Weights of a small transformer language model.
Training: a variant of Adam for these matrices, 482M tokens, 3679 steps.
Each number is 500 + 40 x the weight over its row's rms, rounded and kept within 0 to 999. Layers, rows and columns count from 0. Numbers have three digits each. The size before them is the row's rms in percent of the matrix's.

# up: layer 6 MLP up, 2688x448, rms 0.0184, rows 758-870, columns 280-335
# down: layer 6 MLP down (transposed), 2688x448, rms 0.0117, rows 758-869, columns 280-335
up758 068:505554522485499539524469509495540469521565511529561498470421530503493440427534410519461476515518485488494529487493495503453479503525533533531498542492528523461518505487
down758 055:516502474513472443455541495548492546501471508432486495475479551489486551590486542453495534521488479482502491502540478510510543538447484457504548445522474459506498479524
up759 065:489537483507471601497472538487490504494556502551492477531502449462517560511532503451483495443522463499498500495486485503517518427539458432500522515529482496496583519522
down759 052:496440492464475448550467431502472478491473470478436514513510569509502476479456465583574506510513589486527526506512491525499580505530518542545480472577546452522377539468
up760 073:566462555545432469476547488487461488499488503422475483602473459483550468555441479468585464456552520468475498527507468488547506536484463438478561485506488465455448479492
down760 063:442487443441522504447521504515549530450489525515530507369535529533502533452528539607439551582485437553557531530503500547501520466528532545452434498450543549535526550467
up761 070:544527495502499547482478494472473451547494532509541505553470500421555545533493502471506529534495488511506521533530568480500490458500493576489460517496543528460460463517
down761 052:473454543436497441543549514499513541447547430474490491448526513579518444489562443541578509485531525457545475496459446528460516567545554438498472442482487506502560543497
up762 097:524517495484532428499469514537486464526473492552438513548418550455439457506523478409517506552518497540557461518539522453514486513555453536514516459507455541458489513563
down762 092:466523591460454472567472527437562520501522493508558528455502473492477447481633546587537442539463466475521502494446493505442514490446459475518507500506531480517482456479
up763 063:590435552531411525519546495505575517472478519576563554500508494524495572454513473561525474523591525480499481510448505533584501504503436518501501559487474509500484479508
down763 049:455533469461485484488466512488502498530448447481502480514524460522478470428467523464551501484389475546528492450577518461421515494487553478454483460536501447479541495476
up764 071:518533457574528517607468436538447496513458456423522477554521554522502448521477455469453453480493535469491465508464435555483495544489519475497531540451488500539493492450
down764 056:517491514422490474379572524518563483445522505511500520470484501474570515470466559526543493583468449491520539489583550498565528506499517491524481530497482476528473554484
up765 072:451570469523594448517455546482407463522385565439488465489479521440442405457509491492478562523477510515553509478517520416477534521501497496516513517518571503484473532519
down765 061:558473488412449555512590487478546461472561450587541503529461459509549495520516482487550475444484514515489487553473462624489458491555529516434440490499433531475574549531
up766 067:558510488473481530502557480491550484482462468485402489462521564533522479563474536484504507455498542522500540567430516479580490513504557464510519500506480451499515455421
down766 052:494477495542536456445481518476471523493496511543507470575554403497481485422396471516496528513503451515500494440538466442505529410481456574412441510517521564516511523528
up767 068:453564530516503533551494506544513568521521533556465513495507539528478441480526500489413532573506482558538551543447438514522532503499477508476491480504535522537504492513
down767 054:529463495547479449538517499471514443463494389497540448499466508473518542514449501483527455439469529533441441485509510523509494467501513526576508529505422499420520541536
up768 073:438458463422550443446562545490485454507445491472464539466463507469544509561490480434459475503508545553507494461499533446494528474539499546541515500528466569442439500564
down768 056:520504542478421482533443430518476535458495541527453440501505483480457493444495486546554557444550462485548511548515454531435485515462456496458434471514554482567574478397
up769 055:564506466488504493525443471545572504543449516463507495480519528493532540450514542568524520496516487444500563540512543529462497562469442501515436476502564491503503480443
down769 041:434547546571520519476512577455477500515510483507530564568495475533481473472582488463503456494473564548468494451467473512484521458498590492478514550432457502474518497565
up770 057:472559438456560506534468457462442530550463535514498494469472486471586448502492490485486513552449510504537481529494486516582446484481504456494442567503495521515552522480
down770 046:497482520515462462453532510567547458494537470478456462482478528543459527553452455489522444420458528460522534499527498385477537534461468507520473467522536505458416512494
up771 247:541511488433457459527492469435492490538390491591537554478485548477476478501441481577530517476455546558508496431527478572448514531493490510518466515456492486494497579517
down771 229:503534510527468568509491537487476450478471494441521485472505489504412505542348525491502484400501445549489511446539506556489526504470452499574531502516538507527519527457
up772 072:510529468439578457447498503517590402564473474486389499463489540487449448470517500504522494477496514507523536483513490435495501550537547480508486458547489467383487548447
down772 055:427530538528489533524465506481497550496494564521505486498439473452498567562594512471479536533480504472500470593469510582441490456465462488447476521442504569575486412580
up773 068:560473538567477504492568498530510465419526464417528482505478420483522478528458535427520512393588529462467511505520536571609556549561491471508486547512505496468517451540
down773 050:457480417460517501522456455517456581555453571563473527472575504495496557475524504608432499539469473500464531485476454473506504450454492505534524507446550521540483446452
up774 073:479559450502506529495491504536494511617482514482436506519569547510546511499477464523471509510486532486470545519532496524514513518452556479467498509512486598489495472445
down774 058:488413566450470418471550455456501469394507478473478461467424469501508469504536536488510464493557468468560481528501572428439528483494428517591483503484534467517511545538
up775 062:585449506496462500467485448473496497466445493554447442495538440531475563512476570562501499463572521483493498536487485506495510499451528475491566528466489479459486449460
down775 042:423532492497572519529526507490466489487518550521537543497500452485517457425573498487506455554407555510483513439556504521560569482491473512456405481535600485507550493556
up776 060:487418506437491503453468470466415473525494463544436491572406509501495613507505418553498454502464500483482547534557464458411482511520512514489475473538474455478482530473
down776 050:501539517497489489510505521578532501431504523432536494413560555540453450493433590420532539531497532514514478444492517472556587509464527489528502562472535551471522497500
up777 072:543487481512543468507444465539505502556474506520472478509439497511473527541483495428537548496488522512522435499472534457457476551424519513519496518517376561415475520511
down777 052:457549568508493497462536569477524478445546481467513552505521551451520466483573489491517470581474487480538532508548470476511542450553494528459502484460565415566517457562
up778 060:502556486493570523501463520424564564476452439587538500433389551593392535561549496563511522528501514507479526450526490520377509500506439550529467481480429479484467540512
down778 047:479500505582522480513452531557477472578520515483474515605568452436537529474471527401505485513505527490527513529511564435484435464557584477462543549539535518536472481514
up779 076:529508492522459514523542494496543528442511497465511533433566489530507470482536487563520580562494452491513499553517467476575513471456402538487506513527564482475455505540
down779 059:483490496509521453519418546505432496536441508502457490589437502447497519466467518398504457434517542528485498486453542585455549543553546460533468459529429543466578510450
up780 062:491585519534506568589559495599502512495545475503501516572505517525496505529476505462526508466502485523473480519445568566532517481500559493473449519463484511571501455511
down780 048:522424448521506465476494487458529479483523499462470443427511519539518613561465529533432534538505519469505550433560450470507480472488488535532588541483505468487466572466
up781 179:571560520482522526500466555503496474558469498487512435447493551423472468409543514519479482499479521557493564512522458537508502556461543442505469528523505556473482433512
down781 176:465517424466505500491533482471490520455504461533519483552514497557538504404505414545537417471564517490488429493464502509510501478484559478495518492411515398491470500450
up782 068:560464475544542462546515452536508544538518508501514461523449558506513466467493524572492437482574548497447395584403513499539499484539514507481501467480522556488508521467
down782 059:451587547512461566450505570486487498431475468469483551464543441492517503452499535446459527558515465466484572430579451492520481530464530551447524566535465429509445480482
up783 068:513538504528484535484452535496448503509424454578508530503556543489509509560527516484553520516470526515519528540589543546435492498454517508478488488467482545464512473509
down783 056:525462507436492365540557478470522506463554530467504437494431520538511456451603472525547469486570466503566494520471504476466506585563493524543474528516457499513508549494
up784 147:532546520489497494470502530517478441518500560489488488553626527533502530527577521581533511455527589511490551566458494454475520502512470408502520529494471458495470464466
down784 139:454530486545484561534531539538543484520486452453450528438449488465478434498455518471451467541557463555510494462480492473513525453508533511480452447547543507509504492506
up785 074:457542479480547502461494516492544459445505471454478513527484430499551439576491453472501472474556510505514566435499409560531477505547542438509542501501538469468532510534
down785 060:542426436497494425514458415482501504530471529482463480518461511491491512453488579527465535503456496477506484507517517420489533500452477624469451483548505507517527522481
up786 051:506457487493467474451534493552560520494513516454482457521474493517524498556443540371434521485495494472499450498438548502526547477526501465500518483515473478500448484592
down786 041:465528509533545493486479487488527457556535470557493521507551442507505499498628463623517517537505498511534554532526509471481500478488487538498500495514516514506506457451
up787 067:534493468534547494501490485465511491471441409490513478529536505565461517434506546602501486421520525473513498536522476509479469540515519441547503514502556483481535532453
down787 046:524521503401485536457539536497533526552563586494451512501385452452569474536608512489503531503541486518486526500493598525542564526517533580432453532481507523513486505523
up788 070:498596535486516536525496591443517513454441452476512538443490531531484468480569476510469512546542570511517570491474499522565495520535478526528464541499545498478498534532
down788 060:521410468497463445431529464523489482480533497511484426556488483520564512514382511502502509459481501491484445536488522494459489545476563500464510431514506503539515548468
up789 060:522498493504448542544503492530577518461529471533511512512536475542487528432503539539483502477572492525490507546496474557583529512463404431482493528449525519495525451460
down789 043:481499533550558554456487555475412497529475496480465489552535537539487632484443518499463487500454548504518479431543582531540505472475545534514472540523520455557494539517
up790 068:484497497488509510593506501502439510482565518468428526435481522488448414513568529554456517422554507485463481535448566491554544485472478434524528494501474445517502506516
down790 050:504550503557545480438492575436519487483446462535492432520521492542535593468366493445531471513446593500485518483477447538508491558575509495476495519479464526466531482479
up791 065:547454513484473454461507438512482512492510492552514464595553488517517546492446569528468469459547537520449428588461460513527536470523546490459527496481493470509476474475
down791 046:407575461523520580481513517525490502499478502490453559448541455481527526444468514528476491584482470500542545439495564496562525516440488531505455535528505480538535450467
up792 130:436549482458490446432531486479413494531494509591467442512463611513462546488544523394458474535483484467513505524533487487481537473538481499502523488486476524528488444525
down792 132:519514505606500476570460491481554413487515504448544537437511407500516469502444531612549497456528495511561506531497502451558514496407490496524485487485533482511474536457
up793 071:523470477496546495484540435407478489506456482465503460495460555481513446506415486528468472449519499481499531493420535468502477433589504488506495517518504472526460500508
down793 061:498466504479440497481506543519505468472478472550549552545522427532444473523602480519602504532474473511532489486561444446475525479449553507377466480529546484527532480484
up794 159:567449563484497459491490448519475502511554585511544485466507520540541460419517475514471535512566458457523452539479493491522595496504525475525504488493461538504541467522
down794 151:429543457559533538497501564466462537546447402484463515559493493488530525564441519487477460552528521552514578461525456455472429431433464539472501498518481535462485515491
up795 070:490585480468516499498481542452543467541497489493509520538407500484569458529513470505503545484494528521519552506469495571389517611526518558549495507528487528445480480452
down795 049:472413524449501517501469516547525542489454566490528503494499495441484467456552498500573471526445422456495479527533488419516480412541543461498474491533424483513514488507
up796 072:545491435535486463554501453562427462561421486514434498557486430501476576417494540383572564485506489441495506496559558470485495575523556462508543480496442486530562534501
down796 056:481505562446530552498519572444566521482554487490555517466461560534496484592514465539452446529582490557566497520495475491462524436490426531466508504480518498488457477561
up797 063:532503423475513506444493518493497475561487474566457538575472571583459568477532539537501495457414472509473552577546511448416539495447499473478520477510470570494497485476
down797 062:516522532582538432515514509476518484452538482496514421453413497494480501572392457490456550443579502502538458492466553516522487477510506494538512504406517487509511557464
up798 079:507525607488524534518471528467520546479549513483563510521527574522540466524567541566489439469556520521443514574465494567506512524465492500494486526488512480544452468517
down798 062:501516437567468425461488480539514468490443490475442496503471451488446520408469518485528542541465483451510534498482547486539521512489525487508547477533476449502518515429
up799 076:535568481506505507457478521479437502446525551484488457527464439453504473547533518499520501500515496497514479494459432506496515554555485535522509524501504537432447438556
down799 063:461465520457450467540483446484532463513454503500484529487490505548491461487511487568555468508486513502504498552564497506466528474517486493493492449516505462561536579487
up800 086:485485478490525492447562521544504477506461447563512532606486463561484574449522536538566525508488532534512527572518488480499474442503482543503508484523477536495499484490
down800 081:504553551555472449618398489454517507515535543477427486450483505420477466530465520503489481502547492431497493519473512403551516561500562500502480436527542500470507495511
up801 067:544392481509481485519436467467447508565514511488504445533510472492532556490502550497479449490500497512465443538467489480481524497532510489475559503485527475527535485481
down801 047:487598536468484549457548463535485492469551487494504568445472467535437503505449517509481467514506509495537501506531509496567505470458447497526513473494472514516445476417
up802 185:420508476543520481526452508543483455457390499490487525499511514402535539471529456543514516552510540550514505529532463528544473515555485488489490522520446551492514521483
down802 195:591458462460480515487502444494526496502552494504547521525490486537480496484514532487499477446438449476525528498479517494486480438424524475524493535474569496485510559515
up803 065:450514518465491503506477595508549499516550499515559582539561552504484473514491414559486465552467521492514526503537456567419459491454554453487468472494489533447476503488
down803 059:541429525468465397471514431516516471465489499456443462489435531513487562507548533478515533482534461514514450551500576458475543511529476542520504503529470469564544556472
up804 076:496528524418520519499467530444537535521487506643478530490424566551446530500519520563494508606453494531518532465487504454449512482477524555522468535502412524510481483525
down804 054:504512490621515451477554492478553497538505491444543437498511458423554449570474458482537534474492517510516500541527488524491509505503521490488558416530517491528524500535
up805 067:536476528523458480522476497520536475481492526465500466520518436484537482430512593532505505461540502507479522593510506535485533541458499492514558467505555472496485457488
down805 048:512470495441491500500504513486495526477448459554472507494463530500453500461540438506466468546483521511538494420514469496563530483483469493462412587566455453454584541470
up806 079:520487502520556499508537474492452486420471472439533486447474538544514473420515568612570504483491518477448481567519611434479478451453538521512475517524535487490514528475
down806 065:485529452504433479499481477505563570504513538498517491434493457383480540569571466477434469458579562456547535489424395486525460539510517489521489481458504547514487483503
up807 076:526493560538471545405532524467515472435538422449470526488551463508447477543486566505466496446526485462483516574543464464569499514543467432483493510510534473472495446513
down807 062:529487421487520489585547496464510556495463545529530479499481518520540498480538478552480524474518500570485471498431537543525543513509476557478476494398488531496530544483
up808 070:476476579510521513562436550477485532533533541444530486553457494458508533482540498547429466515554514505487422406468479548435516547503500579530468484484502458502512496554
down808 058:546521446494483487460536456578541434524498428506448511488544505486466469502508526507558529473445535490536492510601510446510480505494502475530544508492474506523449552406
up809 073:460569493464530511453499523471542498586504486516544545486541559463555495493525417497499529543458498593504493501446510526523452448500450496500483524500527537516487524514
down809 055:544455514525432435529484485551477469442519505471483442503485507562473549522508551469590533474471505382557483470557505474469516544494545489548499492548480443451489561464
up810 072:483537576521497581515466499491553539516511543543534505521586477448544481487516546486467494535452451502506537510539520565607474426507447411441483542460623507536529446477
down810 052:523432490493513425517567507495477412487502448493467513515415507608455543540528498528511458446537529532526437474464517449438553550488533552541505457464434503457476568507
up811 068:503445519507547504520477519453522513477413440505488470444496527536486459487489499577473515570522513496521480543490496462484508534487540525568492534483473538406521537524
down811 050:524530573429492520458528483537498480524581550514488488544559485457499475450557511467500521464483495490527484503540512489496539525522489508389459481509511519533558478503
up812 068:542481590512495479453482431504539464482530498519547520527478489467484490594456538481541478477471527479522496538565491548497473479506538483453513488466536495466446506528
down812 053:474518431482469509556547502542481536511499500459517503528415528535468503523557447528446497520489417547503475511444527479482535470465475503503518473517481494543541450473
up813 146:500485499546495500506434490461485471515492483488496485552482495508448487519493473492551498494448555587481413545416460475512558452458523530526500402500520489454445504501
down813 144:542513526383474524472523508503525532501454508474560513482490565505474458520424529509425535560568519453458530472532505499460495472549506494467479597472478454489589471446
up814 076:534526470528498472572464506535489509546488556417510472498479494462543375471518527515427547529497469462485521538477516494474539512473489470486475565496573578472427526470
down814 057:505523488473490541483543521504497511478499456510485502494491562532506609508501466445515439444428588563476461516529502568505457509475518453498525494533460422456549441486
up815 070:502490516496461613470498406474521529471481486497488489525592394504495516530481554557505539484474452474505524573520471523502496478481401518492496534501522470539473464464
down815 054:518546554525498463541477560502469453525473525501516537544469553513448470477547513497474454429521481538486474423452540486527601441504512445514470477505493528458507482509
up816 099:541415566509493498432498545486486535511604502538487496515435502486511442482508568574547525493469516503462464518528514465500534469466490538512545477482452497425457493560
down816 091:484585461541474505500476439560499487486445440461447504480567543498473520480473483463441512522470500526512524494480487516522476494522506482467466456553506554489527523415
up817 070:546513473448523494460473546505458487512407466479501488505519522474430447511533567483481555503426447541555468545632523413412519485548419555507482516537488470467399475538
down817 060:465554489539468465534538479547521498510519530540488495471451460470519572491530438560570444487450481477467502577361519569485445474519545436495488451455488573530516487467
up818 077:518479516512494499467491491501461490520504496508517504537516551474517518502507507467470467445529526483527518493486526504597482525534513441498534486500463579465491502541
down818 063:489486541404508427460499529450458515500517479506424515485480436548535456419553544580535517532545452551527487537503476479458565554505428578484404480540587445541520455450
up819 064:488483557493483472468556522419485470463476482583495524425575534516434424472512494573474496526566535477507526527540460499511531463517475543529539498464460489546464469582
down819 051:503504451427456539546446440521449505499487509487482453513465486548467536523508528474508536484467433536455487495475541525520488619487523471424510460494557469450587567458
up820 070:475444507461484511453551485479509516518489472498467524468531554531512597535512519531464511518420500447535492544565586420620527463500466554537508505519538485457472542539
down820 055:518543533496539492567481524514496507508515524480551450447440458471522482515518425532513541446610508574478509535386436537460474510515532474478482456460443548559521487500
up821 065:470492525530476490532513518520442563423458498497475526537550468496501503404511447572522491485510517464463520473554499562494527482525473494502490557437569493549494496515
down821 059:525518516476488513492506464481528435529517479465491426431438541516464507528510565461456502469507527565505459498478486499514515508493538477511494461609469503410546588457
up822 061:491600482532546481569480570569516484576474498498452507482478585498449498489550448474464528492544495477476489535509544466413526517492607491487527463506437532530529505490
down822 045:524463505538484490412520429466512435452589514505494501485532510485523517506436525464526496544541475483518512494497455565534469482571443516501569509419491511506446483522
up823 069:510502490546493516535495447479456523591460520535474480496593523491522557478469466576470492546474477515485518485455440497529485467436419574463527518484585539534449499502
down823 054:477509511406473512540511550507488480415526391466478502547444420535473420441510524388549448525486547472459477447515570528455520566560587509459471524571463473415559530499
up824 069:523446528534538521499538528525450445535488539487573506515529582500522501398499562512509472482447483485509525546566539437456460453493557489486518461514537482493509530441
down824 053:547549494521428488455499477492563540474515482492504498426501491436464488601684454523479495492567489496503445518434413507516480512456465547526550553444511497466513491531
up825 069:519529551537533521503560484470577471500514475533480519376489529523447441468482510530493542461494486537514493491527532491572502431536441499531523540557443481447493501524
down825 060:483500373527464454482425515532448514536483471569460488590500447478519592533466487455506515547459531426476523515463477505463455496489527467508468473494493540510522488475
up826 063:453531502471571536498426513492517548552536547567505498499375521512460406508501476436424530553434506525515517518529504479467498512496534548488500519543410543464533501461
down826 044:491446448557465451526518538565482419463483400504423513521530510455490540516471519464553479516456522467518486494521528425448521424505482448540488504531561481508454490560
up827 080:524440466464502493492569496485561506446441422549490513518422485598435584560511469493568448505501537452514520465505526456485454486489514438569476514454413498391521530509
down827 064:473539549508524484488433499517518492534545558457460448454569527458497421486511518497472619476498517533520510446535438499512563491499483594376498515590583497557492525470
up828 071:470505551529443513535497515515503565506531537519557537517581493546539502463559455538520522518497480509475546523570496582535489476450461475482511568495543522521512446544
down828 056:513453422503502420420535488486515423433504482470469447483401556494467553505471557474487491503502485530561478495515516494492506525516514534558503442508491476474542588425
up829 103:458475526459517485566494471545484492511501487614503522550459540514534484468530516486529511508495531487523459612490510481442540549446533503489503501416554505420510468529
down829 107:525613482488561550511449531468478520522486497426498512472486433465494389455476519503527479499495494470477473462517499453564495495471468549479507472475381544485474526498
up830 137:515601495478467504523388498474542469471479458578450504565471503464509478469523458546528476551522448530563490536486525465489513520555507477489459470480423475421520494496
down830 135:480495527435461535507571491526526498471455555423587449430489510473475475496493516478462570502472534479604488527543495511489507488466515525431494571564439489479500496578
up831 083:512467445537504476568492459514524523519440513561544511503524496531494506350496487545512512520529504454461526523459534510477496477485460478495512551466568519564560541466
down831 058:536553577505505571454487537472485489508598451453508522486445500451527543614475580436446438547519476513497464472520460461519476530498572548517600520564460489402523481511
up832 062:514539481531421505536506496500548540488442484585478476493526413560455536462465523553499572546497483486451494473455463488459524566443416546524488524496520546454465510497
down832 047:478438476560481553497488483517499476512530473506543560554519541414538469499629469487483473552463520535477501542511531491510537432501502435501509511505481463512572471506
up833 068:448542524494517488512441499474460493573468474566488514494501514535479498446498496589485476472509489510513510571519525514422515518459506506477438426474549502563476516425
down833 052:546470542519484510473539464506442474463549522436495458471439523542492481537370516447467505530483442483462499415503497520634491473527491421542578578492458522422536521511
up834 080:498458522544510532467509467488490527545480505465493508516540529493539551469449524486469486473508586513439476529484556532595510503492466560464535523520567591571484480524
down834 067:516568498487507458575529535495460483431486458524443512525508439555474444480499548523530498508556513525538499457502499428500525552502549443551451501485442432414499518387
up835 060:502453462516507492545487528486481524575411494469545489488529601500562588491519463511498479551483485540515494521504528445426465481473514519511544544454559540481445488499
down835 045:540560549505478473443511463532526445418528530498527502467475452474451440483502471564521504474442432443464484536495478552539518487527506462497444447585469442450523476526
up836 048:482463475495525487539421498523455511591542491482455522531545471493496512457520471494464546493504465449474423460473442598425513607442552454497486426502534541547508472528
down836 038:498524531549529518457555580489508507446441507512470568482510516539452492484528540456442434530531533551556521502494555468561541499570476535499482600428484470453497482434
up837 070:465496586542486520535501567474487482543512449516552547457538584485478559526509534585510463512538515492546488429555559513510484475458494490508468467481528507578498501538
down837 053:554531443509466452465561446469539523484498543491472428547461449512515479481561467518484544460508497535438488542472508499483447585556515545497506516531480509451465483454
up838 077:551544532534490482490468503429443519553424486575502505529491544505484513409487570543464481530527484523437442484515531443576487445526511489480509551464457523484502496549
down838 069:494540447530470455469529445517505487474547480475454505502490427457497423528580503485501511551568460488581564483546457520485519543459440551418497458553556493479541494412
up839 063:497536440473553531560503540536498464468535493532538553460445527465509397505527498482398509491566508497529484467491492527510537559492504447507449521498451513487485512589
down839 045:510501529507484492430470512458510525528480521469442447517526566493491614518506463530607499492477572539528528545533523535516532478498513539528523454569503467532516523414
up840 069:510539488561437556519467617555508499517471526493551525508582528488561446505504509437481553536533456525487496468457509507498511549504498520518443508496509566485516441534
down840 059:550475472433511472511552433484524526519475469487444493526465552479514533513504461569532455494490556471533451573547482459480449479492512523570510534478490445463452580422
up841 079:503537536464480509452537546487401483443518482410377454527487481520485455486484532505486470498431496505445530549571513494467552476499543521487516463518516447523474422522
down841 061:509473453534524486540483471474509543485532530539569440460470488553484548487529491537487553429525519541499474479447466537526520528543502464454486535413430541498539607509
up842 067:482478490499563443504491502578520518499470486490455494494478506511509516493504525514496529486503495504535462505534611493457489494557528453502519397546520503479504528454
down842 061:472491516549542556519514486464479484492534489527475467470506473527510503470459471548522508503538482479478537466491388428495486515495505515456501626472438503485461500533
up843 073:520528532495490500463484519431517454524502468406439470477512546496534539578541524485489487504464461465461510474491559437577506497560529476520529467506525454471447495491
down843 057:498421506509505484511516484512490601495430501545485504562511438538525426494461473518521533488613564562499494530519436551474437527479446540407445502447529531486545462485
up844 072:487486440431516532493504581540461479462452472444478466550449443477480534559511491370483480441519528510510539442468450468492547536553504523531509460507531506499524475522
down844 060:558499511459479510524531387475496503481536505549503480500515560509491538523503510624516554450462517494542461522538492504529513467413526501516495507545489476496505534507
up845 113:496521464530489519541508515486530497538526475541469514542478493529533494438492472563542513509498494474490537536406605451491468464480484524486435445487529478501481471490
down845 118:550480472438494509469478513501472536477427469482516452454529533527415480557510549498464504459512488558523435450554415557478539509529506427471507534536428495465570511547
up846 092:488497506501476475519531544532554490507361423542553522565494511525571495504498510514536534512493547489499553512503501509497460569459495516465484457460538472585506490454
down846 088:529473521499479513479519444502475530441589535431491444432462486529438453506498522458472450487463421517563503532587510484495521487456462514532515563505460504431529487514
up847 253:544526462455472454425502470475509569504526499480481471511450479485496452494492508497539525487489545581523517464517498480517480470554493452544444510500553484444494547532
down847 218:522565450449536478520490593486523423486589494445517506494486495480526562535394532564463439472490571491535565508486572469545464471458491437502465403522513523496484515540
up848 069:556502475531482534493526451494496462572456515437473487544493510501543538472506473507579485512446493467435527505483604509550484529450512467483526480506520485538450487526
down848 047:492519451478475426481475510479580583487518518555537506361508465498417449518487494497547495547522500509521523504513383451490528476520509501505498493471532518525505476488
up849 069:550520581509477513484543563536543486518531501492550546446554525528493525404565495510424500555516451460528539564527497477469525478501493555517461602499498569466471493501
down849 055:490451485548468487502469459499445524488451524481477464558473551432482521503444454533524526445497535501495482552515514546522496485429536456499577447571506427505525501530
up850 127:473466441480529446437550465484478445524535561569485481475534568488463519488490561403492526489520545473495565497497501506488526479548519450513509497477490556469522472487
down850 139:514535509501452542550421488504473488452480521454522549579523441451547463536551537538502514524575454477529473522494503468552529494434528540530481514499523416513433482524
up851 060:543550415504441499558513485502465494502480469503463532505515428519494385467514556516463570550535480523517514537488429471477517539458360457519519479485506507482464475506
down851 042:467446550482556545473481505526483570514509519471486511470494595499570533540538451466533490478499556485467543464502571544554519502538579456441480540538534521490561538487
up852 075:493596491499489527493460506448467471571478491502472491498563519478507538498485458563522516526431480486512557520506516483514505519527477496459475403561562521553455519508
down852 073:532450509495487467496511484567504493470504462497535442483420498558494507506489520465501483472567535481476485491503521462503492533459526476574492555429485509475496563453
up853 072:558507583545460515496508499518539507500398466478510471494507506539446584460503546542448481486485502516463492539480489468434522532460471486515541517514518523484483497449
down853 060:480531485467509572508506486514479444476565517566509536561513426420536471422616487499544474481522520476542460471493545486513546457515523480473421514508474486443585532524
up854 173:444540475385522539547469451567453507498529512545533465540430496524491514564540510560539598546472495513491511574491513500440552537489491509558528524458466524488507483444
down854 155:508521585572467463502557533510531443537567425480505466445528491487455519467437549434517396489550470491518470451574469471507460495482520453399451462561496558549479517522
up855 067:532494483517465555549507502453469530427498470508564464464382526528506497537518566531454506557577472492469497492469531488480532421472472532531467474457472458490495460556
down855 050:498489547514482500494426509510468495542485473516402473548625535508458545529403411474534514425463589523479476481517496527556562512525515381470501511590505489515511554463
up856 087:452437468497573510553493564587443469477535509497484536528461540470466496550528455463467494474540520523528505432506488536464536556504527513528452531476458529469533466526
down856 069:524618531479502498482487473467544507556486532493473470432535519518533579473449541564465497486489520499460500510551512468506416452496550507471566485534500477517456559502
up857 069:512568558560464548533545552493483529482486503450497457457567513485504390535454519479397506481509491480440527533385482520555530472511458451485489531465586515507512484506
down857 045:538424448436495439504496420488514470516495443567483504546500463514528505448583502539528504521547550527498484488577500543545457521474528557501476510579444470430502550524
up858 062:504591549532519507541454489517566503519472477502502481459567513538418514482507516535468496513478501486483530495537512580433521545491443482506515486462565507551497487456
down858 043:492481433562490531454496482565476494518615501477494545565476482500518520520539498527493520531482500481506489482436518487567514488489501492489492573498440466484492465503
up859 118:548526434402463512498433429494579480520475442586512515568498513502475496476543503513546519527456444502556477542503550400461471507507527479486485487476420466421509453525
down859 126:476490583518480496546513542499464510471504515417555432484467511541513534521504523444460517463557505504567542469512471583577561458494440501563486558465475488528500506479
up860 064:547464467522455542421518513524494481489515508518488463506542466533573438443539571491492493514463492487462496555547460416514466513504522429466502530523482534432554465452
down860 061:547497505500484424572502477447532540468448497489479484502470537459488542569434497500531466491546524535578499508527527512499586506476447587523502485448554502488468559521
up861 074:467476496461479527515494488533533486591468425470470525529514548518585556574512450524454464515486445497523446490482483520506489553415459449531475427498541447533540517491
down861 068:530526496554582443484485526499483477503505554493456558511486476453453429367567562501575518507499514499499566443506514441507566415549470481461523548516429562471470451532
up862 170:483449438509498484506541510546408453432503530498461556531511510501512544546577489486513467498478511497569550568438549482515480468525473446523458542522498435566482543495
down862 187:520499572403521573446491495460579565566477483468534485464485508485469447494368527521435568483525454502388525437492500509496530571465539517513526468468542540477531486559
up863 221:526524468500495516547549500479516505584553485551445512493500493375468528473469500509512458484489480443515490461496459504492522520447558478509524540525445487549535503500
down863 227:503400520550517500485522461542458456495506506506494477501512471566593512523531510478466475391578521509519459454537571520522507450514522511468483437466604481550515422441
up864 208:538463475500459488491482494503465503524493465496506538484498485473538478444526499536592572479494538521505496578504448502467560534572521513487452390462501532508498474537
down864 176:476485539419567515455481540547459521517502541495540465423477441515522437528493571518453525502451503489506473461455459513516500501460548493442534543447456530516521464433
up865 073:528527460465496498519506495504420436447536452470573470547472453441521471449479555514496486450535481470506399494472518478521503500486524454513495474503470393540523471509
down865 056:542498450576470528495514510490559582562472527517456502450543520455524540490558478510558531536530524484480644480472493495546576533499484503460494530440469571491501488505
up866 064:509562403471498458541520395482456487543438462470493531512466565512529500418481508536476529529454513463526469541484511525553458579509506525511453494508571468523452524519
down866 051:516499553609515554395516569505534542518563543508520487480418477471497463602455482486533454477457445478445515459501467424493534470479507440521590467425435530472502466475
up867 060:489559477467529482489484452536491522502482440514461532539465478505458465496476519489511495508512537563513445499460444558489525570491522535496528457461507477468518508478
down867 049:464485535508521614513477524513474456522557551492523500541483510428523509493482473450465546505484472458524533507484531481530530467529446478458472524487406503574479484525
up868 075:518498474558548469463507453565529482490366449534503500503503533540478623496510459589498453506550562482501579558486509581471487560492492502527469479458548616455507527463
down868 067:509516591407475512541485554419461475520579534427491509530489471491498411416513538428542504546522469510484445446542456421528535476507494549479495572553473436507502484446
up869 069:500459531469506481468501581469482487531448489505519516441490547533488511565553504511438501572524510520551487477514539414465479495508520503530459485544488510452482485497
down869 054:492573511517531425496435496573517460526511527518455529524505474456510492482403479476608496493456516472516515571476465532532513452534513493470493504503517564522499507516
up870 187:526492546482532454473518457528489462520485501520567498507478502506499471376511454528553542564538563440485473559469499467525580500505528482501486469493489499447447480494